From a checkpoint of a small transformer trained on Wikipedia.
Architecture: RMSNorm before each block, no biases in attention or MLP, untied embeddings.
Training: a variant of SOAP for these matrices, 174M tokens, 5308 steps.
Each number is 500 + 50 x the weight over its row's rms, rounded and kept within 0 to 999. Layers, rows and columns count from 0. Numbers have three digits each. The size before them is the row's rms in percent of the matrix's.

# layer 4 attention query, 96x96, rms 0.136, rows 0-31, columns 0-95
089:521571435446516477467467507598526547379519507558535448464542566579494531503560474632524537543540476493465570336509469488480507544540493524545447471501495563488410586443483460510449495480550571481466512485516499451472492520460416455485451469541456452530542570450530456548522620542453575536
085:525580400501508424496470559526491486448536410554488513503514493601505533491496512557443436578513457444461496464506380556525501572529484442568513528431581628524481466539509481463470546549564625473498510512539517562447426581493513578574422504465472498510474528458517559590481551580532515468
085:484513523424575417498477511487528541417468414444446579627427523443545477471544614498351461478414434476486540513447413535548541484517548503579494592472525453510505475456549526485525510522477520590568491549503495545463542552552482411579548499515573514570468500483464509515483467529557534476
086:432517465447549386539533528591572486449547415488510496607464479477483514527559596515385436496467412513535548475535388535556501480471457438504527506456570555529433505445585515476477502482564606542583519500582524508468519570532512476546497480510538508471379510435544541493482539558490548490
098:474486483474473606500486524478548522446458585446489526498533611392512457429456533497422504443504484481493501463525472584406443551540485510471449502501460497400579535422471491497436518453519489514437637468513509548526549543467533541543462388433474495459593527470475515552385467585509436469
096:516561448564493555441528552498526496524543551490447498476535501593515486475512482539529459480497489429466490401410570434414464486471561465446485418499430478457530438500453465498361568490429387499428458444461494455489534466510453416520578486380429494436492454533456571503529436541552545532
089:546566398549553533501599498559386484577526562511521444577544458539483535508479446515505383570506491568480523394529546407477568461465528572542544553488487451442560513483475457513435535550464426492469480490501439529458483584511437430494521497460498529495467431514409515464561453591486501585
116:534485512577505590494510514531492512436525482496404561464483464523510513475492550465495581503509529519464462496456534508525452486383560513553394565617438500461639539581545526508475545439538414534400524560541537462545570519514424589509491473405419557475525457541515522581519464477549542483
122:478436524431479591515465484484514449576527515485531461504449548423488474449442503496424504404435548534522487487505440510548443547550423614577496493426515544557459470468502509483522484516512489574452522444475524519438532465434529496429483412511532543587638438465557459560452401545499393430
129:531443550534482624564454449509552465434518564474514420484518546389517509508468541520389525406539507546530466491552517591468481532466468510565477535483526534531503481480521513543481506522500471570444599501575541551577553528481582618479472497493457536467624505550540514552471470538615451420
099:400508449470530570485432472440497466489452496483569510515565577418465548522527532596452460403461524425487478509531418526444442562565445557435499433429481553479426486489463484535456490566503629513467555401454453489518479502469571459543475423506529485505580551514486518485434390532503510419
097:473446480564532459461469541490508502559518522532442428412495500556530473548546520543604466539506377506532521548521497414492539509435544509441532432568502538586538564530530546491543577514451466441476458568417476518453518469495390422479588503522489481468468450588506489437547608517481640503
093:506465547544468632533501573459469402515561599512545468388514446497495546487445393486439555489601559586490523460591535477458509506544512454519546447558529437468538541499479487489488467515487524468461534505538497462539445443413498570469430494407487471449513437611547538506455402523477522551
104:541511482531424567518563443506520483528576635598530505389588512500432525451531367575512567507597519545481482452609541514433482547528462445518477410498512482453550476530520469527421512514576534495472568504442497470514480496412519560479405481433448503461564480533518509521463546484549485494
079:483556460563500386543440555502513471507518310519437540537521473576565485470513526551484470612505463468495542561429459445506488532481491439496569479409493530493489579581579511447453490531496552479492560535560532465519537491465513540523531425501566431457413541477500453593561456479570560479
090:476567411557530494507605484442499511541586498512519502405516426609483501462527469501526454534599458532478516455510545462374535516547492407464546458418507527551529511544435438504382562558497447429475525517459454471543475477491511482458419470436457384432493468491444511413538517482539473556
087:503479510510516327497522609503573506404470462511458536509462571431561418474520605515443465521512454469523530580527354574489478504523555485449497525509578501469493538440465519511563523551501592572544522560520504517461482462499565514567483502529630479510418515474542445512504565490476538477
084:463471422566450563525587453469462477599526649500516503498549485532565534508465410562543512599548619444534471508501528501478520516522502533511534576585520485468546520520390543434550558526468408439465519444446457517503450453501409505411486552506433482578538441531493450476491480505483456547
086:505516486521509455500508524486532408495562557568456538513564445588525482508436457587507430615499449558449484448426617448556519612474488525522524536523444514584531483592417560530529420483440400476507491483442466537481480475471479389512472482487444441516527559558511562416477572503467493540
111:551519537460494475600539424515513476527584488474442540362577546474436471541537537468420561523508549457455465499469519550487436532454415568572473453503543493442568478469521557442507544417483498439439514576516565577510544433501476559509541524521379512522450504463594501578541525524571433450
104:487434508457472623444585516477465445466427497575500536560487479490495554517459494547497504425532460456499514494560553503628493487529513519590484568535520492562412516476485483429511506442480566569484582439491484382482537481432501424551527417526503509611604513524418462513400484482552480445
083:425520535463478578532498434400469457509486509448510544534547536476591522545435498573390501396547559490487569487478495548477459518517519620490422504488461559469458458521509415547490544580526581551397509440586442461603475548528562604464484558522495541532554506520509479465542427499540511497
102:582441527473561562494522526511454495478479507526483478510488579410479473550462535444469462448576485541575470538614520507541536481588495514435502548509528415604484563422488522463458490477518557615524542467621524466437527491466531488493507452551592444446593491417449471492422499535479417411
099:410482586473545582524499431421519484529530509429481477502524436464524526416537501573473611448438588404433481468563487528413463564476466479506454520516399557454564464448506518605414528483531559433479476434461487517538499556443504485523491484492397478538541465589486489568467451462564545494
109:418503519444503496450495537457432468549476404573540420527468480549453535428462482508548415451464419540491491443467565434521536502558467442408536533462478504628466451491522531485445454418495559535553498425465436505479475477425477315531548532485569422517523513460501538491454505459447489468
109:470503463497532499446545532526481435463500486507525533451572485574521518504521475596505575539447458524496449489414493491489436511470529439428500495582411543541556501582555477465581574454475470489529558476522505570533494534596472480455574574442485563494430490546524601320569603505529469533
105:551508481460504413439531641494395541604470486551551462591402480560542598545456444440559438627521450529504447530496531432488522510541515470444542513439496469504466517473517534512484500499416433584489497485533474539496494463458560503483504546484547461481414526517525510404547621495471527456
101:488547494508580547584562523444476516616563492437471520376536586431502513474530572444445485510489565423426479468551431517411468510504455527510508506555536455437562522501498535512406620462509494456484473575499512584516526522457481560508507400509451524524559448479560517623511499495564517439
103:399455539429492539387463397424515523487499478448464551379472496527531513481463480494581580487509490552516515458495505541442469503425547550455385453568478479462592513526514387519462469464540560463545481465522497471485502548580389572487563475570504452513509472500403504514562521457589540491
138:438513459491505462516624471509491463521450489511522549554501497611474477456516452505558482549419525420562472471457553435534514473507522437491542505500457536515478419496432548478530520525511382436629457462443505539503509514567457396417461523478500546511391476502440484390521568552437412575
106:370515500509522495534448519509471441482510478575498461589621610430479559550454563599516513486467424495566500485495465497521521554577436510505549507498449525450471618466496578502511490504421586510475541431463462502502555505529510395567488495483496536480519600523551533512470485538426510368
106:579590402460544523543447441479508403482543519504543530492457490507370506453566473493497394426477407578533494367492571458440508496577459431452476599506526501530523452513484561545535506502439483591539479558505413529548495527499473402454479578526505511559494521497475552522533517532532458452
# layer 4 attention key, 96x96, rms 0.133, rows 0-31, columns 0-95
097:537470531452457481445497466545589594498432428492469485590472514431563417540542550436436447511458439454541532585475473541506427520429494550443459508493458457631404516505522517507598537483538531538497481392534485519491426515505544504488533499506528546431504580503491488546507522477525325509
084:432490575474458472466483509490487583494499462444520527546365520523587452494556528512497490473428504443563533613493494565473481458498378602493526522462459482584444478485554499431510523449442487515541583456515480475491500590581452449490563442503525558458371545477454452540501480458549401549
087:524484516499421443392444468470452526549420521460498529509466512507531494444571541469525455444419495433516525519523513513510452507462473534488470553464465489611426338537571462522499509390527526528507552377508460502549523567548517513469479484432497609431404516502492464459544469503520391577
072:530524545483472541417531566495426543487473510464557561533483493478536543439583548466491519489503491458545496514488531578535441577528441515524507528449409486628425508536551537407474525430540559625526592419507431489515469603450467537488555507498458542378434490461558540549465507422494451536
098:516579455504464474486426440504420522493490538490492480535498436583551499488534568497451512486357544508532551388552554484475408521476385486521466519495518413566438403526498488486539507431492467446472446454479545569464567538544549495511480456480518619544368461440502534458457502447450468554
089:504487435547447514598480439592597424525568505566510443484589492566480565607461480589388478543416561523440508395531492438463547516481512516538566484488562479406584525460446488502525485527487494409468449552507568548423484432466544512471442531523503528559455507433495479481476515530447502514
085:506456448465480524534542434569522564509566460464564441537506494552490554600467523494445454557439586568494517470490514509507526449531435627571577533488518455429484450474505567425568444547375453413512423573425480533490548451510511431488489524580441574521524480493465489475492507546415465572
105:455478491503465503528453488428427528527501501510458505545532460516501412468524497429522471445459487439551502523499584391529470489455604473393531400584446579513600550551546410530468572583590522460550538410501482441433462577475416450583484524472492472487466522455489527557445447509555497488
114:479485541501529451473498488531624504476473540534540437482562482460574544518452447555494492457472511522509429502456419559554463447561492481467506557350426446557475421496513515467465567510438555466484518510444550595559645570514580502500448551428495579565567531449517482474535499571484483569
106:476574499552505418514438582472484535539391491492453500526477492464431475464620496502448495515458450488500505464475493410549550568508531408486515493542495505590502571601472532468458613540511511465556536469510458514563422559556539403578564606513538564499461530492459554522482421508564486595
091:503540438490472457424510547617523463437549523546489443540577494520541565408522521638470502452559462481403539433516527533504494536488428498539511575411481445485527448443483536507511504407493550491445516558533536548472513506514588612412525488484576544496490430532504524451427502526476550622
095:461484434473497475563549574571587483550539388508525533514455480450534520437475585574522572523460522532523452546453462549538514570430510460395557453445494506496475503397511451573529435479407451502652514559438472549489498464505403425521473456542459502402532525502481455532495479476557484477
096:436551547439496495623508482492479521350519382493518511489548469569543442511505495563444489525391515444494500549492483557487534483490462572579512441483503446545449540451524452452472451501547541477583486549461553493519504544602484427520418462500487498534560610444458377490480561428497484469
108:484555532489568531556472572423410506388484400564494507475472471561445517474433464565464538535525461537457548472503444564452593497560440502594494481502591484497577543501531543422436539489466578473478532610498579536454490463472576412479447517505545501538483538468504557504425536556507606482
075:528486577400491500417545581416503607486539478525558550614445565489531516488481489443501482478388472412528497554522469588547473479511445519525517503482470509543450499439539477411521544445504562558547561433507435555446549628424449545503513519493494496411419539449533436550461523473489483519
107:580563424508534533586482460561490474440535480520549488499515482567366541561473481490415527537557511563460465455470501570492565588572492532562520518541605412443498602503525506460478475505467495498447498588507564477452446397453632481532440522548497516566543466532531570522441471541531529505
086:496505503490504445403525479500390496523425516443546574552393535536503559467456514489526357515466534472504524551484510590535442570496422467513486523450521528582404480450530495492538471434504550580531534415490459492528482572452525487516487422448434506360494572444533496493582517408522478469
069:384419506508539484586486454516470454605537566518545436597405469533466521488454424496508533576477533554588483454467482492499493494487450533510491499448505519433461526599477568480617442581424428479553441559459483425626470514569459475542446521471458502487546513539465510458549528469438487496
115:511462539378565473474445524513553462474497464484579514625363553476516500457451464545465505446413511512657541506538481550489462502553421518514508522480487459580444502509605547443578418435466485481492525488455558520509504512473548480517593524540548493461444529504595463524550540459451449465
113:470440525488563480572504540476476529590434522536475505446536455477423384497501539457476523529529407515555514528443534516509481598505520512478457431577494558448577586569547513591547558582435432473521491500475428561478411498603570535471524497427465442520460515414510479579529572430549497521
106:511481540475577485400541541514479508489513490550491494567571515517586495543533435474592543492477555502504543506394514511415479400440538530494501513468407428554522431448477494439502509473508569427468471397408549515504594553468447485397486530489553487487482387576509400481502522552494554582
080:490531476556495446412473545515514457459470566463443494557531573511453437412538422480540507531625492503511441492503584487554512432514477471525561493453471547455555510526479452474523556471591566574530545497603441508593444546601535563480540511471570482442575512490378562478431544522525574507
095:487534454507556460486569401486485604510390427433506504453534488564533598583519514463534517544480546539501588476489521637465481431526513505552487530526448354492414447464473527461464474455453508451541420449445511552490538452469461396479542481521524518442485489529567454439547474478448469558
098:547487499528478469468421538488446430481527600559449481508524481509465506395552544495500514410562438466461448499418499419489467554416618441494481568468471570457585478468537477590468528449583511597434606524565463551530480579492519562541503552447487496579508487523452555501455455494574528490
107:545514573508526464420482508533623493419495470578572519519549480474521573531487493594508566410512564534510549445411470540426450516524566476522492620499473463504539407458561533508414460426481589485414555463476548487441567505456507483453531571542544500553461444482578513473513465543413522468
116:522471507565492563534502514516522458532501499565457481453545519457391471506559537578534510498501456439504485451542627438474504532492478499426493451497491564508597565542508458598461543466569528553521557498564545506490458558522439596483614458555529436467438414565480576535383431445566527531
101:500560507488451475558497597502513516560507602562515482449455474463492582545484528520523437476554586524560556480541520525551499477633456405580556560515426429480500483454476547433474405411424574502531578432553524478526472455504565528453532530580425549531573492563542519465530547451509506544
096:483507453527561461541450451528417568581453562506490404495504363511452513459456572511506492455556468503485481504379533535527509576512493482495525467594592501435537494545567569599527460505477439541540555535509425528512433517575578537542444541405410580516526475438509521540544483447495504545
102:526520451583508522417566522455521546480479505500496492436537535552444460520513475426508549556532461457477471583478512492493494442443594461382418541472552577486536419469517392553414504502516428538519476528504503544461501543580365470456512512484595425514529524469444550501422447452557611481
122:558396591523509621525500499476482437442489508492552463468439490471490436499483476498484566491540555589538509455571500500504538440449433479534438430497504422500462510487580544499466472478516517567428450545552619465575549554544473569493413443478467540563409373581505542488498493496519410474
115:496497485418467474441568570572571549494628517498509506523552581424548521466555630563505488510491503535528573476505541504475447497494408570563530525484368470519489481436556518513512480446453498476560491487424526520471554574440447609528554545520500554440464434453464450559503504440470442576
109:600484547547510405557404504521494482447402445581455528543499498515427486551565585559506521511497467522461606534459518455501571425494486461517463425509516480507500462500555443566461461550513599459392412551543476458490505471534605468455509549567499572575479462506554544543415453554518536526
# layer 4 attention value, 96x96, rms 0.126, rows 0-1, columns 0-95
092:500566473528521509519491550498528552528509471518553540406481474434504523570430495537505506523610429542493510447604457509429506447521551465523458584612525553462462542414448564506475455476481560492430571555555612486481505523536365429545469515571448554582515499443545480453531532500487567420
098:507516439452485532497591428472503597603461557451440548506429546435479478515491570502466489466402438458499505555467564534535505433463538613451456489515528453543477505448501495422550560566589527512517519556480528464474483448520456472634560473433508570520547467448477426569531585525490589550
# layer 4 attention output (transposed), 96x96, rms 0.113, rows 0-1, columns 0-95
082:516433537577469565526541460529552442462461544531467533513562594447415516529543552500514547492517611493534505564441484484547530530454547536527510473503449607533554455534490482505414512545482542619475471458477474471526562498515470604511559521384557573449544496494428542617435413567501522454
107:397576496478432466505496574563556513485525453482554436456519507533470418384561502512534507434429563505553431487547498444416542566536504503447459350417480500463502491574444508517443502494441465484514528384498466503505558531385527577467463538550472524480456558483483538462487466418463515565